From a checkpoint of a small transformer trained on Wikipedia.
Size: 10 layers, width 128, 2 heads of 64, MLP 512 ReLU, 3.02M parameters.
Architecture: rotary positions, tied embeddings.
Training: a variant of Muon for these matrices, 130M tokens, 7941 steps.
Each number is 128 + 24 x the weight over the matrix's rms, rounded and kept within 0 to 255. Layers, rows and columns count from 0.

# layer 7 MLP up, 512x128, rms 0.127, rows 0-48, columns 64-127
[[105 128 128 133 143 162  97 102 138 105 162 139 155 142 160 130 114 126  84 147 129  82 120 134  81 132  97 142 120  74 132 117 104 148 110 119  93 182 144 120 166 101 121 155 123 114 124 163 123 113  97 119 129 141 106 130 103 107 120 149 112 148 141 169]
 [132 149 126 132 118 153 157 135 107 103 114 123 127 156 137 124 135 121 112 122 143 142 136 142 150 132 121 129 124  86 108 141 169 131 164  92 132 180 126 175  91 131  96 159 148 145 147 154 108 103 146 174 115 132 110 124 148  97  85 136  76 117 100 132]
 [133 117 166 139 148 116 131 167 143  82 109 111 130 139 138 146 162 144 114 153 121 128 120 153 149 100  81 141 122 126  94 123 119 130 118 111 119 139  76 158 159 103 122 193 154 142 101 151 163 127 129  99 130 115 111  90 122  99 130 129 109 152 136  99]
 [166  94 138 141 156 140 137 135  99 136 131 100 125 114 103 127 180 152 146 123 116 104 145 123 116 127 117  95 169 100 121 148 167 111 157 171 101 135 127 143 151 113 141 107 106 165 128 138  95  87 140 117 164 173  99 140 109  92 119 144 107 144 121 135]
 [107 114 165 122 148 129 130 141 171  96 133  97 166 140 139 173  69 143 112  93 110 101 138 178 131 132 187 148 149  94 146 148 136 147 158 134 121  85 149  76 109 126 183 140 159 162  97 115 169 100 120 104  92 109  88 151 151  83 152 153 117 145 148 114]
 [ 90 107 148  80 130  79  97 177 111  81 142 137 124 107 123 178 125 106 103 113 116  96 129 137 125 139 144 127 138 150 118 120 182  90 122 112 154 112 114 105 150 144 141 134 107 107  75 140 153 122 142 159 117 110 121 171 118 129 114 174 108  97 121  87]
 [135 113 149 163  78  94 113 115 148 143 115 108 152  98  88 139 110 151 133 158  53 123 101 114 138 133 147  81 152 116 112  92 141 167 161 129  89 144 118 105 162 103 119 146 124 111 145 146 138 143 150 130 143 142 119 158 100  95 147 133  89 135 130 111]
 [112 169 128 113 148  95 145 125 122 135 135 155 165 137 125 149 123  96 133 126 129 106 138  94 163 131  94 103 150  89  96 152 133 135 105  88 118 130 123 111  93 137  96 136 118 160 123 162 113 156 126 141 113 104 110 161 140  95 116 124 174 154 123  90]
 [120 119 123 113 122 133 149  84 146 138 131 103 119 127 141 131 132 163 124 115 133 127 113 152 147 151 126 151 150 114 169 142 144 126  81 119  93  94 122 119 104 129 126 136 126 166  95 100 106  97 105  99 131 145 103  96 120 128 163 143 104 163 101 118]
 [115  88 119 110 115 158 150 107 150 142 149 128 128  93 146 178  97 106 112 154 124 120 122 127 120 122 105 108 164 145 150 161 132 135 115  97 160 103 151  78 122 148 111 113 128 132 133 130 164 135  81 127 142 105  98 166 169 104  99 122  85 131 153 153]
 [131 134 133 129 150 169 137  95 186 124 134 112 140 139 121 167 125  84 103 111 150  88  90  78 131  89 107  99 146 134 124 153 129  92  97 113 117 131 129 130 113 134 115 111  74 170 136 113 173 140 127 113 139 139 136 108 123 133 126  96 131 103  76 124]
 [132 155 113 145  80 149 143 120 148 113 146 114 151 134 131 128 144 130 148 120 107 101 133 133 152 157 152  89 134 113 120 117  97 128 134 149 121  91 154 102  76  88 108  75 152 148 143  89 148 121 134  86 128 123 144 125 148 112  95 128  85  90 128 170]
 [149 112 150 126 165 147  96 185 125 129  88 108 148 101 141 118 118  97 132 154 123 117 145 150 134 161 123 145 164 128 134 122 159 134 106  63 131  94 154 105 148 136 127 135 126 135 111 155 141 116 109 130 149 127 115  75 112 128 127 139 161  99  95 163]
 [172 129 118 139 134 135 115 174 106  84 117 116 101 149 131 123 113 115 147  99 100 124 120 142 130 156 166 131 168 120  74 125 120 147 113 159 109  68 122  58 134 148  91 142 145 151  74 120 111 107 129 136 117 119 169  98 112  96 113  97 131 141 124 187]
 [ 93 152 124 117 149 134 147 133 146 135 134 158  97 133 139 102 104 107 119 140 111 160 128 151  87  96 126 156 111 108 140 112 136 125 107 105 122 119 132 131 154 109 168 173 114 143 198 122 120 114  86 120 123 125 117 122 100 129 126 129 112 151  88 118]
 [ 83 116 127 151 117 141 136 139 121 111 130 152 155 116 139 141 152  96 120  90 121  87 117 174 130 140 166 112 151 119  96  97  96 114 121 114 131 143 154 160 111 109 126 128  93 177 119 141 153  95 143 132 112 140  97 153 129 147 115 123 134 127 122 143]
 [ 89 162 128 145 108 152 135  94 170  90 140 134 146  97  87  70 150 101 105 113 130 126 158 131 155 134 132 126  83 154 106 101 148 132  95 172  99 105 124 113 127 134 136 143 138 140 133 149 123  99  81 109 148  82  97 108 118 113  99  98 139 129 122  97]
 [149 105 142 117 122  96 121  92 125 140 119 104 110 118 108 147 146 117 166 115 124 147 143 140 147 170  90  95 162 129 140 132 100  77  79 122 133 123 111 125 125 174 180 147 145 145 172 136 144 137 116 137 118 122 119  93 116 149 187  93 136 134 128 141]
 [189 126 127 111 136 125 116 125 114 134 125 118 118 123  93 139 132 128 130 129  96 138 108  96 129 181 134 145 161 110  90 183 167 123 113 132 109 157  79 117 158 129  68 118 107 107 101 135 172 114 146 103 116 152 182 125 151 155  70 108 117 103 140 104]
 [ 88  77 103 126 135 191  98 142 143 120  94 142 179 116 118 174 108 100 121 168 168 135 155 130 123 115 145 126 107 157 129 160 139 118 118 142 117 148 112 113 133 169 148  96 122 142  87  80 148 130  85 186 133 132 107  95 148 112 105 110  61  55  86  94]
 [137 155 150 131 151  93 157 170 139 134 131  98 100 131 106  69 125 141  93 157  74 154 115 110 132 162  83 128 148  89 166 142 151 152 136  85 163 130 106 153 124 147 135  98 120 122 172  84 140 122 127 120  98 143 109 123 138 129 155 131 121 122  93 133]
 [120 133 129 105 168 116 113 118 189 194 136  99 147 127 148 128 144 129 125 138 127 144 111 104 107 187 159 126 109  84 126 113 121 102 111 153 154 128 122 136 168  86 141 141 123 144 135 156  98  82 113  86 132 134 134 131  90 126  92 114 108 147 132  98]
 [128 117 145 124 138 104 106 169 116 125  60 114 213  81 126 125 176 140 116 137 110 101 126  94 128 156 206 117 120 107  81 137 126 162 140 175 126 116 129 122 130  82 121 143 131 140  98 113 157 130  83 142 131 145 103 124 141 124 125 138 139 147 117 139]
 [114 137 145 102  97 130 123  87 155 181 136 118 124 132 111 139 114  96 133 108 177 119 178 119 105 131  94 127 130 128 115 120 122 140 134 141 118  65  90 127 138 148  94 140 128 104  97 106 110 140  88 135 133 117 161 126 132 119 154 100 143 145 106 158]
 [130 166 158  94  84  93 122 131 157  95 120 124 133 137 141 146 126 141 139  74 200 116 142 141 146 122 105  94 161 113 131 166 150  74 141 116  67 135 109 157 134 123 163 127 150 118 120 160 189 160 119 110 173 126 126 152  95 158 133 113 146 102 101 116]
 [143 123 125 114 105 130 132 166 147  89 104 146 135 120  91 114 177 126 125 104 127  86 124  79 132 127 111 143 150 117 149 144 112  78 121 123 135 117 100 106 125 106 100 115 140 188 120 104 119 121 133 141 131 139 120 145 154 156 146 148 108 165 149 126]
 [ 99 104 123 156 105 123  92 161 109 117 171 125 149 111 124 102 148 132 139 140 137 164 137 134 128 129 147 109 127 121 127 178 113  73  84  73 128 103 122 120 119 103 126 140 169  74 122 121 148 157 129 115 158 149 140 108 151 150 149 115 122 131 123 105]
 [150 172  96 133 116 112 161 110 113 133 114  77 139 147 140 137 158  96 158 146 107 122 147 117 156 123 107 202 144  74 147 132 117 132 144 153 108 116 128 125 120 139 143  71 109 109 127 175 128 103 101 142 160  94  99 103 175 145  81 100 118 105 107 117]
 [113 105 177 155 128 124  90 131 144 139 122 151 102 147 133  84 126 133 124  97 159 141 125 118 133 125 133 134 171 139 108 125  90 142  73 124 107 113 148  78 150  85 158  92 129 110 108 162 124 109 148  96 150 108 158 121 142 176 114 137 137 145 140 101]
 [101 110 144 144 109 141  97 136 124 171 125 118 118  76 128 125 147 121 108 175 122 141 118 108 151 109 110 120 179 128 153 182 112 117 122 101 177 138 122 124 119 148  85 143 152 143 131  84 135 135 135 158 140 119 140 114 147 140 134 136 143 115 145 103]
 [ 88 122 122 167 156 129 110 152 121  93 126  90 120 120 167 120 115 143 152 136 117 119  81 167 132 129 156 109 146  72 109 128 121  94 174 140 140  62 106 141 160 126 107 122 152 102 128 145 157 146 130 163 108 113 100 149 145 155 142 139 124 108 115 145]
 [119 182 158 153 119 171 141 154 147 146 106 133 126  91 132  95 150 124 121 137 141 128 134 147 172 155  99  97 147 135  89 154 120 148  82  93 131 141  88  93 113 142 129 170 164 144 149 125 105 130 133  88 150 115  97 136 134  86 129 113 113 124 147 134]
 [143 149 119 117  95 132 133 166 134 143 101  96 150 131 144 149 128 146  87 121 114 142 150 115 143 122 149  89 100 121 142 132 104 130  94 123 101  98 169 119 122 113 147 128 133 104 163 181 153 142 110  95 100 132 106 138 112 131 107 136 107 114 133  99]
 [170 126 116 152 115 114 161 131 171 150 160 150 112 116 135 110 109 104 133 151 154 117 180 116 132 133 113 159 154 153 121 130  94  93 122 115  76  89 152  77 129  82 152 130 126 120 142 136 176 152 120 105 148 133 132 139 137 132 151 136 129 136 161 125]
 [128 140 125 172 115 134 122 120 146 160 102 121 123 105 159 104 122 121 103  89 129 107 113 132 134 119 159 109 127 110 156 134 186 101 105  86 154 137 126 115 141 130 165 115 141 118 173 131 118 136 113 150 143 143 132 129 127 134 107 115 152 125 102 136]
 [134 105 146 173  89 145 161 126 121 166 148 105 106 133 158 103 132 120 122 160  95 114 124  89 152 114 147 128 161 114 132 145 126 116  96 199 128 160  75 143  90 131 119 145 114 141 149 146 147 121 121  86  92  92  95 109  83 150 105 168 115  95 113 113]
 [135 121 130 122 117  90 160 128 130 114 123 145 102 109 138 168 127 133 140 114 137 103  79 128 101 115 103 125 134 146 126 110 167 153  93 122 104 118 112 121  89 173 152 135 125 167 109 151 121 134  74 100 132  76 117 129 142  89  84 124 224 160 144 110]
 [101 140 177 114 127 122 163 109 117 129  93 137 133 101 148  77  82 141 113 126 119 143  88 122 101 131 144  69 150 162 113 133 151 140 138  94  65 117 142 129 127  96 206  99 162 104 137 178 177 173  92 143 160 141 148 165 122 147 103 126 107 119 103 117]
 [127 133 190  81 139 122  98 127 125 131 134  97 148  77 157 114 163 110 152 137  97 122 127 120 107 169 150 148 158  98 102 130 147  98 159 117 100 161 106 114 142 129 126 129 162 145 130 121 136 149  95 130 104 105 124 113 160 164 136 132 143 143 100 129]
 [112 197 132 109 164 136 171 168 146  98 156 138 159 119 112 144 140 137 130 141 141 105 145 133 100 129 130  76 103 159 129 132 123 132 140 157 157 130 107 113 113 115 113 131  97 102 103 132 135 161 103 126  95 140 143 123 123 142  79 161 142 135  70 120]
 [159 137 118 164 117 100 121 157 148 125 126  97 109 139  86 123  77 183  98 119 114 124  96  89 119 130 113 166 168 168 131 109 140 107 121  55 178 132  70 116 120  58 115 184 128 135 115 145 155 134 145 135 141 116 130 156 100 105 110 138 149 117 144 126]
 [143 143 167  87 111 138 136 160 129 112 121 130 133 160 163 157 145 132 138 121 107 131 162  92 134 136 114 124 185 141 148  99  95  90 140 129 126 145 118  86 140 155 120 129  99 112 140 112  89 119  99 140 120 139 127 170 112 104 101 145 134 125 100 144]
 [112 142 133 140  91 147 131 144 132 110 170 118 116 145 118 119 151 148 155 133 141 108 130 112 116 140 118 138 127 128 115  97 126 134 127 120 109 151 112 101 158 111 109 115 106 130 145  98 172 133 126  97 113 101 108 159 155 191 151 110  77 140 143 159]
 [125 177 114  91  73 136 147 126 145 121 146 153 142 142 174 171 125 174 129 131 122 139  96 138 136 126  96 136 115 119 127  63 114 108  95 144  86 152 108 101 157 128 132 150 145 119 120 148 154 178 110  88 122 130 145  93 149 132 162 156 112 170 143 160]
 [157 105 145 159 146 105 122 179 114 116 141 138 142 115 169 116 142 184 137  69 159 134 101  99 138  96 103 124 153 108 115 116 124 131 126 148 156 103 161 127 144 155 132 126 128 131 114 170 149  75  92 114 144 165 118 105 125 130 105  82  95 120 145 125]
 [103 155 120 157 158 139 137  99 151 109 103 148 129 117  80 118 135 120 161  92 135 126 125  85 106 120 142  87 123 137 128 125 158 128 166 131 140 122  95  89 151 134 127  98 103  99 100 172 130 120  84 152 138 143 120 138 117 130 126 109 128 158 127 104]
 [107 102 142 144 147 129 134 161 139 102  97 102 110  98 157 138 134 147  86 165 151 110 106 103 168 125  94 119 135 129 154 111 170 110 136 116 146 204 119 143 110 151 130 147 136 161 136  72  56  97 117  97 141 135 135 143 122 151 136 109 103 112 144 116]
 [121 146 106 153 120 109 143 117 141 117 115  85 147 104  89 117 103 157 146 133  91 116 114  89 115 110 146 118 126 161 132 107 123 140  96 151 101 128 125 114 146 107 124 117  95  76 129 120 190 141 120 139 148 140  92 147 130 102 170 168 151 170 127 153]
 [135 141 103  71 136 153 154 153 139 154  87  92 156  91 145 124 118 120 165  89 142  99 171 152 123 166 151 142 124  83  86 118 108 139 153 138  91 118 145 122  88 151 139 131 136 121 108 112 118 135 127 158 152 105 113 110 133 129 130  99 130 149 109 125]]